From a checkpoint of a small transformer trained on Wikipedia.
Size: 14 layers, width 320, 10 heads of 32 (5 for keys and values), MLP 832 SwiGLU.
Architecture: RMSNorm before each block, no biases in attention or MLP.
Training: a variant of Muon for these matrices, 742M tokens, 11326 steps.
Each number is 128 + 32 x the weight over its row's rms, rounded and kept within 0 to 255. Layers, rows and columns count from 0. The size above them is the row's rms in percent of the matrix's.

# layer 11 attention key, 160x320, rms 0.0325, rows 0-84, columns 0-79
size [ 64  53  67  70  79  84  80  82 108 113 139 121 111 111 121 128  52  59  68  70  63  69  80  84  97 102  89 129 126 117 134 118  67  66  73  82  79  79  78  88  92  97 113 122 110 133 127 123  66  63  72  74  78  92  77  90 114 119 121 114 114 121 117 126  44  50  56  64  56  69  64 103 114 114 147 146 159 135 157 160  47  52  55  50  73]
[[147 120 102 127 155  90 174 106 151 112 206 128  81 114 190 125 121 145 167  99 124 114 110 125 113  86 131 132 100  85 182 127 143 174 145 163 198  86  80 109 148 132 102 156 168 141 106 144 121 172 166 146 126 158  81 110 105 153 136 173 142 148  79 150 103 187  45  85  87 137 118 112  86 129  34 111  93 161 148 124]
 [128 133 107 108 140 106 158 146  87  68 149 148  83 111  84 170  95 117 212  84 115 128  79 115 133 161 165 157  60 170 212  97 166 157 148 137 120 181 144  93 127 114 103 124 100 149 148 119 130  99 131 119 128 138  92  86 112 108 166 145 136 129 118 117 108 156  78 108 106 118  71 163 181 170 147 148 138  99 110 154]
 [ 61 109 106 109 152 118 129 100 114 152 185 145 101 113 155 107 136 113 148 131 111  81 108 119 128 119 166 129 167 121 117 171 134  92 172 177  85 118 111 131 174 125  87 135 161 151 119 116 126 158 176  94 183  87  80 104 141 111 124  89 119  94 120 142 142 190 104 123  76 122 120 139  49 128  38 173  89 138 173 101]
 [155  91 147 142 116  86 147 135  90 127 103 178  97 104  81  72 137 110 115 126  85 164 145  83  99 182 162  88 107 121  74  95 149 133 108  94  57 137 138 107 113 122 135 165 126 132 163 155 112  96  76 135 114 120 139 183 190  86 159 148 132 154 215 121 125  82 148 134 163 104 130 140 135  63 148 116 153 151 111 126]
 [138 107 127 137  94 154 124 143 101 131  59 123 151 160  82 162 141 161 163 149 147 177 151 136  93 179 104 143 159 155 142  93 119 119 173  97  99  98 163 165 112  71 168 116 147 123 137  67 108 154 102 117 214 109 117 206  90 101 142 115 139 136 147 130 117 122 184 126 167 116 128 122 120  69 157 115 179  67 155 121]
 [119 166 133 152 106  76 146 158  89 159  69 171 156 165 164 119 167 153 123 136 137  81  51 155  74  99 147 155 149 147 124 151 164  99 146 130 117 140 104 162 141 149 184 128 146  94 172 129 121 138  80 162 126  91 119 147 149 177 173 112 172 117 197 102  71 166 136 131 114 137 117 140 162 107 140 142 104 120 122  94]
 [200 151 185 126  44 124 118 118 120 125  50 140 148 111  81 123 147 153 120 111 199 148 149 101 180 156 174  98 156  92 124 141 162 118 161 116 135  99  50 164 101 142 131 170 102  54 177 120 135  54 131 125 205 127 107  69 184 138 158 143 147 138 156 112 119 104 122  72 147 123 139 157 110  70  85  99 178 177 106 201]
 [ 89 109 103 133 148 108 166 123 124 133 238 122  87 147 116 162  81  75 168 127  74  88  60 194  87 170  51  78 105 115 115 187  77 151 151 167 168 112 160 115 154 128 164 128 149 110  92  93 165 178 153 132 103 126 169 155  42 173  68  77 138  97 138 104  92 123 103 135 106 106  83  82 146 156 149 144 123  65 139 111]
 [133 163  93 109 174 131  56 122  88  79 114 127 116 117  72 131 188 121 171 125 124 165 123 145 122  96 183  60 121 130  82 115 136 146  65 127  99 197 155  65 156 116  94  73 115 144  73 191 109 166 116 184 133 105 126 146  51 124 119 181  77  96 122 101 119 223 131 123  83 108 176 139 136 135 140 164 128 123  59 123]
 [145 100 158 112  86 189 145  72 139 163 127 114  88  39 156 136 124 129 108 127 169 115 147 129 223 148 167 124 162 116  90 111 154 167  61 143 116 112 138 165  84 130  81 128 134  93 144 136 130 120 161 103 122 121 127  14 167  80 158 101 157 125 109 164  94  98 130 103 160 165 106 149  91 106 122 128 127 190 139 159]
 [162  59  38  89 143 145 102 156 210 155 146  96  67 167 145  89 172 146 133 166 119 115 102 141 116 118 110 145  99 105 167 134  88 108 185 141 116 103 147 132 181 115  84  80 132 150  93 131 143 123 123 170 137 103 155 115 132  97 123 185 119 110 120  37 166 127 135 140 101 161 130  95 137 144  93 117 148 132 113 134]
 [ 89 119 134  70 110 152 151 119 121 169 108 138  93 143 138 148 110 132 116 143 124 134 126 124 170 130 153 128 151 185 113 108 105 146 157 175 114  76 105 133 183 123 154 176 160 186 187 145 117 155 151 103 121 149 100 117  62 120 110  92 132 183  99  78 132 167  87  73 169 141 105  83 175 132 106  68 167 100  60 130]
 [114 104 124 159 138 110 169 128  87 118  44  96 114 175 121 162 136 184  80  71 143  85 136 135 111 147 103 125 143 172  90 138 172 146 152 137  63 110 189 127 124 139 110 128 112 154  84 149 106  94 120 159 169 156  95 103 149 108 163  96 127 107 123 145 155  79 106 131 160 145 114 127  64  96 168 160 136 136 150  99]
 [122 120 135 106 160 119 155 143  98 183 100 151  70 168 111 169 125 130 119 101 166 106 118 125 141 145 105 146 120 114 113 135 108  88 143 152 121  78 132 134 143 156 149 114  56 140 155 164 116  63 147 140 166 156 118 150  95 141 148 166  93 134 110  63 161 174 105 109 119 126 130 116 132 122 111 116 177 161  91 187]
 [102 153  72 133 100 189 144  94 134 102 134 183 146  96  92 165 205 132 113 158 181 152 196 145 101 134 138 137 110  86 149  92 125 129 106 168 129 154 155 158 115  79  91 122 115 128  77 114 161 122 138 184  60 108 112  75 119  73 124 166 125 164  93 121 160 134 158 129 166 134 125 129  70 133 109 136  91 132 137 130]
 [111 111 134 132 106  67 124 130 131 130  88 160  89 122 181 112 106  83  62 182  97 142 147 120 155  89  98 147 140  78 164 118 143 172 162  93 123 110  79  67 100  91 148 113 118 137 142 138  94 123 163 133 111 121  93 186 110 108 186 194 104 134 187 138 147  84 141 121 109 138 119  83 106 145 113 142  71 153  81 106]
 [ 90 124 141 152  74 128 189 134  52 142 131 147 120 142 162 113 145 112 162 174 106 133 113 110 163  58 117 113 156 109 196 190 106 119 202 151 129 116 109 112 152 141 141 113 171 176 107 138 103 146 199 149  90 157  69  80  89 126 104  93 111  84 107 144  86 151 107 140 138 108 159 119 130 143  73 170 146 143 144 170]
 [142 156 140 154 112 110 103 162 134 172  55 128 188 145 114 117 136 110 103 175 128 151 140 110 117 175 111 154 121 151 102  84 115  60 173  90  63 104 165 160  84  88 165 156 139 104 135  85 130  55 119 154 147  89 159 153 128 119 149  93 134 133 164 144 118  81 135 134 141 106 156 136 141 103 164 118 101 146 124  99]
 [113 100 151 163 146 142 108 151 154 116 126 118 125 105 134  92 124  70 105  87 106  73  83 129 121  87 151 151 118  74  92 127  63 101 159 144 161 132 135 107 127 141 165 106 117 135 169 123 153 150  76 143 100 182 186 119 140 150 148 105 130 130  93 143 120 114  80 190  60 183  99 129 145 168 151 132  96  79 135 162]
 [138 141 157 118 133 116 139 112 154  92 180 105 120 128 173 134 149  90 160 152 112 175  88 104 134 109 161  92 107 104 177 143 113 141  90 166 130  88 132 108  93 132  99  81 144 171 173 132 114 122 134 149 149 151 146 107 117 154  98 105 135 174 130 184  86 194 100 130 157 140 108 126  42 160 108 106 181 183 106 164]
 [104 110 136 179 168 145 170  93 112 113 137 142 121  76 129 155 103 138 115 116 164 117 161 174 146  63 131 121  88 105 117 118 150 162 128 128  75 201 120 130 124 171 124  87 145 151 110 218 128 130 158 136  85 135 139 142 148 110 144 172 173 172 105  99 100  74 151 115 196 116 105 184  81 142 124 133 116 149 107 166]
 [134  91 149 109 166 110 138  80  73 153 132 134 190 196 119 116  86 176 124 114 147  95  98 112 164  83 139 108 127  99 113 141 135 102 146 119  80 139 127 112 187 108 168 128 205 137 124 139  88 145 113 126  48 125 125  97 218 124 140 117 148 151 104 148 177 163 143 157 136 128 156 114 115 173 184 129  78 144 128 184]
 [109  79 160 117  59 195 129  81  99 151 191 118 125 170  71 135 158 163 127 113 198 158 116 106 175 156 158  71  74  83 133 154 164 103 147 109 131 132 111 122 101 134 122 138 107 111  99 153  82 106 144 109  70 127 102 106 139 124 132 139 118 100  72 134 159  75  99 145 103 172 141 134  42 112 123 186  95 147 157 153]
 [170  98  71 140 141 166 168 109 149 139  64 170 150  95 165  85  55 150 116  76 129 145 194 140 180 115 127 110 172 107 115 121 165 146  85 158 104 128  99 169 118 113 130  94  91 154 199 127 172 147 149 142 190 117 150  56 154 158 178 123 135 148 103 149 154 130  95  83 166 124  91 103  85 125 116 127 108 201 103 194]
 [141 133 122 106 145 108  78 169 153  97 180 155 163 167 131 117 147  93 125 111 151 138  89 114  69  99 113 156 111  45  85 159 129 136 174 113 125 119 112 130 153 153 167 151  75  60  84 149 130 144  73 153 126  21 144 144 160 125 112  98  81 115 179  98  56 148 146 152  97 162 171 151 138 145 142 125 116 141 127 115]
 [166 120 114 132 121 118  33  76 115 127 128  95 140 191 102  83  93 187 121 127 122 144 128 120  98 129 110 141 122  99 140  62 119 132 179 141  99 138 109 129  92 121 188 112 129 132 145  44 115 107  84 114 124 170  86  91  91 168 116 148 156 151 120 145 202 119 144 145 126  90 108 111 158 104  87  92 141  85 143 131]
 [130 101 111  67 119 140  99  99 207 146  84  75  20  89 120 145  86 136 125  97 139 134 155 141 132 126 117 135 103 101  96 172  93 114 100 124 158  98 157 159 155 141  69 115 104 166  85 178 159  65  59  86 135 106 151  99 131 145 176 161 116 144  88  92 114 120 110 139  86 110 126  94 113 129  69 131 109 170 116 168]
 [110 135 129 124  71 160 114 130 111  91 124 149 180  93 120 166 125 121 138 169 122 156 161 134 169 157 119 158 115 144 113 153 121 100 120  65 140 125 121 130 122 127 128 132 166  64  99 206 134  94 146 115 132  83 170 153 151 104 124 139  81  96 133 130  95 143 102 132 171 143 142 113 142 149 104  95 125 185 113  94]
 [ 67 114 147 107 136 131 105  99 162 147 105  99 145  78 143 149 122 140  99 158 140 179 137 109 103 124 174 165 172 159  57  89 152 105 103 102 136 125 115 132  89 102 147 119 128 118 108  84 146 141  95 146 149 153 119  86 132  85 130 131 150 146 145 167  78 151 135 163 160  68 128 127 142 114 181 123 130 130  96 193]
 [161 116 102 149 239 113 180 108 123 172 205 167  89 133 109 108 131 115  80 160  82 132 129 140  98  59 134 136 143 133 142 125 139  68 148 101 158 151  79 162 111 141 112 154 163 124 165  98  98  80  93 125 135 101 113 133 106 178 164 137 172 170 140  90 132  48 122  91 116 129 120 150 119  46  91 131 143  99 151 201]
 [142 159  96 118  59 122 131 103 115 126  54  98 171 151 148  82 123 113 105 157 154 110 123 110 127 111 167 143 133 112 126  89 122 133 115 126 123 130 131 115  82  97 129  98 146 149 151 111 164 178 114 158  85 172 147 113 147 193  52 182 108 167 113 110 160  97 177 203 151  98 139 112 167 125  63  55 118 113 127 138]
 [114 123  98 134  86 134  96 157 115 116 185 154 155 132 169 130 152 116  96  98 113 191 130 123  66 187 127  80 123 117 130  87 148 133 163 139 126 149 124 124 126 163 172 152  84 129  86 156 147 157  79 127 114 109 126 103 134  56 123 178 151 118 181 116 105 104 140 131 161  69 149 123 119 159 150 147 116 166 153 124]
 [167 133 112  94 142 133  88 170 126 138 143 100 106 135  55 135  99 104 109 165 128 128 177 139 175 134 142 139 106 149 165 190 119 142 104 123 124 154 156 163 110 132  99 140  74 145 141 125 157 110 126 115 222  82  98 135 143 140 104 197 110  80 150 145 136 139 167 109  97  74 127 126  87 133 142 168 169 141 206  99]
 [122  99 122 135 101  87 157 113 136  95 110  72  94  87 151 165 120 180 167 140 192  96 164  93 116  85  94  67  89  88 145 106 158 119  76 115  82 117 140 113 122 160 129 115 124 134 113 161 100 177 167  93 125  91 115 137 119 125 166 168 150  81 105  92 124 108  99 153 139  96 102 111 181 175 109 124 127 102 115 147]
 [110  96  80  86 145 112 127 156 117 153 179  98 111 120 108  69 116 122 125 114 121 158 126 115 149  94 166  84 122 155 155 139 113 174  72 106 148 142 126 141  89 124 120 122 133 173 180  77 114  68 158 151 140 101 168 133 132 195 117  95  67 190 145 121 101 119 200 138 159 161 139 118 124 137 104  80  48 109  96 141]
 [108 143 102 153 184 152 115  91 108 156 100 184 147 143 104 136 194 102  96 155  70  82 153 128 109 149 169 108 138 150 117  91 142 128  17 160 159 202 158 106 156 134  62 144  97 148  79 150 163  84 102 104 140 100 130 178 147 141 143 158  96  99 111  87 126  81 110 170 156 174 156 107  88 152 144 169 201  83 125  96]
 [139 197 149  99 129 194 132  97 171 159 111 104  86 111  89 109   8 159 134  98 121 143 171 155 164 117 146  74 143 135 180 143  72 168 108 111 123 108 159 154  58 105 110 143 185 169 119  80 121 107 115 140 176 120 141 124 142 154 141 218 149 154 178 133 125 104 172 135  95 128 165 156 135 132  95 142 152 125 143 141]
 [117 174  97  84 136 148 165 105 183 124 185 131 118 131  55  84 144 161 150 156  50 125  72 153 152 117 148 178 114 107 137 124 113 110  93  96 161 109  98  94 128 137 117 126 143 117 122 140 129 132 123 144 150 175 152  98 108 117 112 139 152 177 143 121 172 129 142 152 214 167 161 112 112 159 131  83  88 132 123  94]
 [148  86 113 126 150 172 125 126 113 149 111 125  87 186 115  78  92 143 143 135 115 141  96 147 139  84  85 164 113  78 116 115 132 130 136 136  80 171 108 169 153  96 193 147 175  68 124 106 162 151 205 162 160  91 165 145 144 131 174 159 150 168 133 158  92 128 178  72 121  59 218  93 169 144 127 122 119 103 146 130]
 [106 100 106 101 128  90  88 158 148 166 162  72 139 131 153 115 174 137 114 107  71 177 144 163  74 147 125 140 152 152 153 129 104 171 204 147 124 167 154  97 157 117 141 115  82 158  88 129 132 163 110 158 157  86 112 108  90 146  94 127 130  96 131 120 133  52 128 191 132 115 103  82 117 105 129 119  98  75  83 102]
 [147 146 166 178  48 126 125 118 123 149 148  77  80  59 144 169 123 119 107 124 119  84 136 177 140 138  89 130  80 155 108  85 116 164 147 111 141  89 143 168 101 120 107 147 102 122 141  90 116 119 130 113  94 102 149 137 103 112 113  94 159  62 158 146 104  66 175  78 151  73  77 164 160 136 135  87 163 117 147 133]
 [162 135 140 128 142 172 110 113  71 167 125  49 113 164  85 151  79 109  99 127 169  89 116 161 135 150 142 143 167  99 104 105 183 149  86  81 124 106 107  95  93 159  86 165 179 169 149 162  93  31 140  91 129 165 115 115 139 128 166 125 164 146 137 103  97 147 165 117 134  97  73  94 145  95 117  21 140 128 120 116]
 [161  94 117  97 119 155 118 158 125 155  72 106 143 114  95 150 139 131  93 128 139 100 113 169  71  89 102 145 107 148 168 147 127  69 146 114 128 143 165 130 115 110 108  74 144 109  56  88 117 119  89 110 137 143 163 180 200 101 112 160 138 144 178 100 157 128 168 149 129 137  78  63 143 144 103 120 114  93 187 117]
 [ 66  94 149 118 174 121 131 113 107 172 239 190 120 101 161 146 147 126 139 139  79 139 167  95 147 161 167 152 103  81 116 104  99 145  67 206 137 137 127 150 135 117 149 131 114 128 178 121 121 149  82 100 118 108 160  88 121 106 193 157 107 119 141 108  53 145 132 141 148  94 163 167 103  94 206 156 101  82 104 112]
 [134  97 126 166 127  72  94 178 162 112 147 126 125  92  80 121 137 131  76 115  86 189  64 111  67 142 135 122 152 144 148 178 109 157 106 123 159 119 125 121 114 127 103 116 101 110  97 178 104 117 100 164 131 103 105 170 136 101 124 109 169  75  93 164 145 151 138 152 127 144 135  77 169 108 140 181  64 164 159 151]
 [123 118 181 119 197  96 163 128 104 110 109 138 119  89 160 132  78 133 119 110 126  84 114 168 172  58  54 126 122 101 121 173 121 170 101  91 118 108  98 104  90 127 118 102 138 138 149 152  68  85 124 119 160 168 122 209 131  97 126  90 114  94 216 179 115  96 105 141  75  96 127 116  63 119 107 159 166 135 122 108]
 [105 143 143 104  54  75 158  94 104 104 105 124 119  93 150 138 125 131 137 116 111 193 119  73 166 167 178 137 163 184  93 133 154 148  99  87 123 158 170 150 100 103  75 118 118 134  65 201 138 161 120 134 115 138 152  96 169  96 130 110 133 170 132 156 130 104  87 113 151 113 139 103 100 142 149 145  98 175 134 103]
 [105 154 169 154 126 108 101 149 125  92 126 195 145 176 110 151 164 191 129 113 178 121 152 121  98 131  95 199 154 149 157 134 109 132  88 122 142 149  90  84 115 165  77 164 118 118 145 160 135 102  91 126 110 131  68 194 133 143  93  60 119 158  64 142 136 163  71 130 141 202 155 157 103 103 118 133 117 181 122 105]
 [ 41 117 135 140  98 109 108 105 140 108  89  79 104 126 146 150  53  99 158 126 137  58 146 162 103 100 117 124 109 180 162 106 181 120 126 170 129 176  79 128 174 145 131 175 167  79 113 106 126 130 145 102 163 164  80 216 160  73 158 134 125 143 137  56 103  66 116 130  58  90 153 135 146 157  93 134 159 155 123 128]
 [114 176 106 145  56 125 100 100 108 119 107  89 125 116 217 116 141  97 157 105  88 131 101 173  91 135 159 137 149 118  99 143 104 203  98 118 198 175 122 101 125  73 139 170 133 122  71 133 122 116 119 167 166 112 145 147  99 128 118  77 163 193 106 129  83 123 141  96 113 163 148 153 101 156 156  83 159 131  74 109]
 [115  68 192 119 167 151 180 154 126 106  60 178 153 175  35 102 133 148 135 117 153 132 167 116 157 110 112  86 101 219  99 134 119 129  95 122 124 123  97 159 115 137 137 170  78 122 138 172 117 121 130  80  80 144 126 128 130 101 135 144  94 103 123 160 160 161  89  79 157 122 123 110 150 189  74 101 167 101 120 110]
 [ 94 110 212 129 169 102  73  98 133 101 135 132 149 147  66 135 168 100 124 128 120 141 135 150  66 105 126 140 150 131 137 114 165 119 160 136 138 147  86 129 121 114 148 159  89 118 135 188 136 175 107 119 160  73 110  84  53 121 108  75 161  74 103  67  55 170 115 155 151 152 138 136 203 137  68 153 112  69 103 119]
 [186  56 107  53 105 131 133 157 154 108  57 103 126 124 128 150  96 164 142 139 157  77 152 127 154 117 126  96  91 141 102 150  99  32 123 107  99  17 152  56 114 106 104 111  88 122 198 134  99 144 117 103  45 105 129 137 150 105  79  81  64 111 109  99 183 194 149  71 146 135 164 109 116  87 175 129  81  90 152 121]
 [129 171  64 161 120 123 138 146 140 140  83 130 137 122 129 192 138 185 118 113 178  60 103 153 158 150 176 119 142 167 149  99 110 105  89 148 144  73 113 179 118 153  78  86  86 150  90 100 138 141 169 176 189 152 144 141 103  92 136 150 151  61 116 124 178 159 137 101 140 107  77 158 140 107 125 110 162 118 135 202]
 [ 95 130 108 156 147 163 178 148 109 125 118  55  98  67 126 167 131 125 113 148 156  78 120 154 155 198 132 128  84 115 159 140  82 116 102 136 124 191 124 160 104 174  66 129 134 170 139  75  87 120 112 167 212 112 155 171 141 111 140 150 132 161 145 156 173 110 171  76 209  82 124 175 121 131 120 116 115 126 169 167]
 [142 158 112 109  73 122 146  96 158 156 153  90  89 105  92 130 121 119 144 147 103 139 122 172 179 154 137 106 152 170 128 100 144 149 145 116 142  51  96 130  96 103 135  87 116 123 178  63 111 141 185 153 108 149 123 104  61 140 132 130 160  51 155 101 202  98 157 103 171  73  87 167 171 124 135  73 131 132 150 107]
 [127 153 176 150 116 140 130 112 147 142 150 145 121  65 175 141 139 108 129  93 139 101 110  99 162 139 145 147 129 148  94 150 154 122  57 143 125 136 115 155  90 159  92 140 149 137 190  95 126  94 100  93 141 132 112  99 120 175 154  78 116 154 130 136 126 181 105  87 144 156 106 172 137 101  90 119  91 159 116 100]
 [154 111 156 136 123 101 144 152 137 110 141 163 203 140 128 143  89 101 120 158 157  57 115 100  64  96 112 128  88  95  85 143 145 134 118 113 124 133  92 138 133 171 159 185 186 147 163 144 105 103 118  82  88 137 168 204 158 175 112  68 176 156 153 134  84 122 137 116 132 104  91 106  97 148  81 147 180 156 151 164]
 [ 60 123 128  87 130 152 120 101 148 133 153 157 116 129 112 145 124 141  74 177 151 111 126  92 156 146 166 135 161 147  77 107 136 162  88 156 113 143 100 154 132 134 122  90 148 165 143 145 104  94 196 214 161 157 169 103  92 111 114 179 115 133 112 122 149 131 143 135 174 128 107 117 170  81  92 159 202 113 142 187]
 [140 132 134 139  83 190 154 122 171 122 149 119 129  81 133 171 148 113 123 146 155  72 114 167 186 203 141 162  71 120  92 134  95  83 136 131 100 110 139 158 135 115 165 112 156 129 183 146 161 131 144 153 143 113 189  75 158 135 109 125 144 119 119 127  62 134 136 149 166 180 125 155 110 135 132 135  92 111 142 142]
 [167 139 165 116 161 129 161  99 129 119 142  92 170 117 126 120  77 145  78 122 142  76  95 168 197 107 104 151 120 100 118 130 107 196  84  34 162 114 127 132 100 146  95  92 112  81 120 122 128 169 154  92 142 108 171 108 167 175 143 118 102 157 138 140 116  90 130 138  94 180 142 119 138 126 117 153 114 144 122 176]
 [102 101  90 144 168 133 111 131 156  99 147  48 182  81 205 172 109 130  94  96 152 128 132 158 153  98 101 134 128 162 126 140 112  96 153  81 144 189 123 159 123 115 157 150 139 124 106 139 147 156 167 113 144  45 124  98 127  49 149 179  94 120 151 154  67 122 116 151 151  89 123 156  86 172 131  80  84 111 130  98]
 [172 143 129 120 144 165 220 173  91 152 165 189 141  91 101  80 125 181 136 116 166 153 114 119 132 121 135 153 179 104 124 115 143  66 108 123 135 141 101  69  73 138 159  75 117 150 102  90 109  96  69 113 131 148 121  94 100 158 115 174 122  88 179 121 146 105 135 192  95 133 120 125 101  89  73 109 133 156 191 178]
 [114  97  61  82 152 111 119 170 157 199  97  45  88 137 159 150 108 185 139 173 137 136 110  85 179  74 113 135 100 162 170 145  89 112  76 107 101 177 116  93 143 111  76 143 134 112 124 141 140 136 122  71  98 156 151 121 132 106 106 190  83 160 130 114 121 101 116 177  94 161 103 106 107 144 140 109 191 137 156 127]
 [ 69  99 106 130  66 145 169  84 103  53 125 154  95 188 217 147 135 145 136 127 104 137 104 106 145 137 136 143 117 168 170 131 144 128 129 126 101 145 135 139 109 162 141 156 152 150 175  77 152  84 136 135  87  97 101 174 122  73  62 139 114 117  81 175 136 121 121 160 153 167 105 106 149 150  75  96 128 132 120 171]
 [138 163 161  79 118 100 143  83 153 106 102  72 152 204 119  95 109  58 186 132 103 127 107 133  97  95 110 129 122 137 113 113 109 169 182 118 157  74 100 157 133 120 164 102 127  90 116 120 105 136 135 123 147 134 140 160 214 106 129  96 182 127 145 141  94  65 138 108 169 155 117 110 152 151 151  75 157 127 144 139]
 [162 110 140  96  99 140 177 123 136 151 162  91 127 105  78 150 154 140 102 145  64  85 143 145 122 110 141 104 111  83 135 100 121 104 135 124 177 102 129  97 133 135 126 116 129  90 165 152 108 189 119  82 123 162 118 118 152 162 170 134 108 133 107 142 116  99 120 159 157 111  85 106 148 124 168 116 188 121 154 111]
 [116 118 118 119 137 133 133 163 111 130 139 108 118 151 130 152 131 131 102 109 145 126 170 114 105 135 120 130 122 148 131 100 111 133  92 112  83  91  95  85 133 152 114 137 125  98 148 197 131 171 112 105  62  88 142 121 129 110 105 116 109 111  89  67 185 141  77  92 115  89 202 140 147 162  95 174 207 107 127 134]
 [114 145 150  49 132 175  91 137 129  61 184 156 141 139 159 159 181  91  77 138 147 104 126  74 137 139 169 117 145 169 157 109 166 108  48 148 130 126 137 136 141 165 131 150  62 138 118 132 165 163 113 158  59 114  98 113 152 108 134 100 115 108  86  90 101 151  97 119 124 130  97 154  95 164 110 162 147 133 142  77]
 [148 122 163 124 120 117 129 121 125 136 141  79 110  93 149 106 105 102 140 118  85  93 141 117 112 132 129 129 129 118  99 143  74 167 124 141 126  80 154 152 149 123 149  94 122 140 134  78 161  83 133  97 181 183 137  87 110 146 149 134 110 129 124 152  70  62 150 151  99 149  73 131 113 150 145  64  62 151  92 138]
 [133 126 119 154 121 181 186  96 102 181 117 136  34 170 102 192 158 159 143  89  81 136  95 162 163 147 100  85 149 107 116 129 132  71 136 165 122 114 118 131 129 114 159 107 109 145 170 119  99 112 146  93  90 136 137 181  76 139  92  76 122  81 127  93 152 118 140  96 115 145 132 112 146  84 173 167 115 105  88  96]
 [145 124 143 121 147 156 133 139 150 128 135 117 111 130  75  72 117 117 121 133 127 156 106 137 126 101 122  68  77 117 162 167  76 118 123 150 139  50  98 170 143 139 166 124 116 199 139 139  97 169 132 136 200 136 143 176  94 112 124 159  86 138 211 100 124 130 144 201 102 107 121 124 101  81 144 113 111 110 123 170]
 [121 143 121 127 142 118 116 114 105 169 121 120 111  85 219 163 126 145 144 114 124  82 149 145 131 172 108 193 172 148  66 111 184 160 159  93 102 175 177  54  94 108  97 126 142  35 107 134 143  77 115  85 115 139 103  78 168 138 144 101 179 132  50 130 105 105 116  85 150 189 134 135 138 189 118 118 127 135 151 103]
 [111 130 105 108 106  83 136 196 101 112 114 101 202 114 133 146 106 143 115 134 151 112 147 108 106  71 134 168 165 157 129  88 161 122 130  73 130 198 160 149 115 137  63 157 109 121 109 114 158 149 148  96 101  89 114 116 152 163 147 131 134 107  98 193  98 124  99  82 124 142 133 102 164 146  82 133 163 170 141 145]
 [176 112 125 110 189 107 153 153 190 144 129  68 118 163 120 132 157 134 128 121 129 164  69 124  82  79 126  88 127 171 145 178 104 132 110 162 142 116 126 118 164 154 151 134  96  82 127 165 117 126 135 133  78 128 121 167 117 121 124 158 101  52 135 136  98 118 134 155  96 206 138 154 152 110 100 148 120 112 158 184]
 [138 107 120 103 117 203 121 172 146 160 193 147 106 112 116 118 188 149 158 169 134 193 153 113  79 129 154 133 170 149 161 118 147  94 100 159 115 133 146  85 146  88 113 156  91 112 118 128 151  84  31  48  79 157 120 101 142 110 131 157 141 211 127  44  68  96 203 163 136  65 114 112  83 122 124 105 156 156 178  98]
 [124 117 124 120 125 137  41  96 137  87 131 149 102 167  66 104 119 168  85 123  74 156 148 112 159 140 123 102 110 145  59 149 109 195 163  59 137 161 126 118 128 136  66 174 103  86 134 128 172 133 163 140 121 121 127 122 116 158 134 142 177 155  84  93  92 155 127 126 137 130 116  76 128 136 117 136 103 164 167 122]
 [107 100 191 118 164 150 176 165  99 139 185  84 135  83 134 159 116 153  22 137 183  90 106 160 170 152  77 198 124  83 116  94  91 136  98  63 146 124  90 116  61 153  74 108 101 173 146 126 128  89 134 125 157 124 140 143 133 122 148 182 146 119 157 118  88 110 123 138 108 133 120 149  96  74 117 108 148 120 108 133]
 [142 100 199 125 142 159  90 121 111 145 178  98 127  88 140 102 122  91 117 102 141  89  91 177 169  98 148 111 132 120 122 122 160 131 106  87  93  78 149 159 139 154 181 112 109 139 112 147 116  98 149  83 162  92 125 163 149  87 153 108 103  91 171 152 115  77 157  96 208  58 110 114 113 152 103  71 128  79  90 117]
 [107  78  91 182 138 139 110 144 128  79 144 163 145 124 141  91  91  82  90 116 152  96 107  84 189 191 114 188 100 147  43 132 160 143  79 191 129 166 127 140 138  94 110 138 173 141 111 143  85 118 182 141 160 160 159  62 131  86 105 110 129  93 147 182 110 117 183 143 166 166 126  95 178 136 123 185 151 159 102 119]
 [149 179 104 133 104 124 103  84 151 163 161 151 122 148 110  82 160  71 116 143 133 137 130 176 138 146 123 127 126 141 136  93 134  93 108 131 145 149 135 116  98 137 145 103 135 159 135  80 106 101 130  82 112 116 114 147  94  83 114 140 179 157 178 109 140 102 117 130 155 158 104 133 142 151  38  68 109  87 115 165]
 [112 124  96 135 121  67 146 120 145 151  95 137 116 145  77  60 124 161 143 146  91 138 111 156 146 141 138  94 143 119 123 121 142 119 114 158 115 164 123 105 143 111 123 120 182 161 180 127  87 144 109 145 136 106 151 156 133 166  96 127 127  80 106 140 150 115 130 118 145 116 137 131 141 123 214 127  86 122 156 148]
 [ 90 136  67 125 134 164 136 171  84  91 126 151 100 112 151 152 153 128 101 158  91 145 123 102 165 142  95 131 165 183 168 129 126  91 110 164 112 122 164 121 182 125  52 141 124 131 124 151 143 147 155 106  25 143 145 136  98 109 126 114  88 118 140 111 173 117  95 100 152 136 126 147 122 169 118 154 126 142  78 123]
 [174 100 114 108 130 123  79 100 112 136 230  82 150 133 104 126 162  96 134  99  90 180 117 115 122 164 150 202 118  95 162 150 104 136 136  90 155  82 122 162 121 157 106  85  95 118 106 147 110 126 101 133 141 144 111  99 146 132 172 148 114 149  67 121 124 135 115 133 139 225  60 162 116 178  98 123 149 121 110 101]
 [156 123 169 142 147 110  85 110 148 153 149 124 159 162 151  80 146  67 161 162 126 101  88 107  93  88 160 159 133  44 172 154 127 159 158  98 142 117 116 101 115 158 140 161  90 150 137 148  94  87  71 114 169  95 117 132 156 144 150 134 107 188 132 121 101 140 114 185 102 164 111 125 104 175  99 139  72 137 142 122]]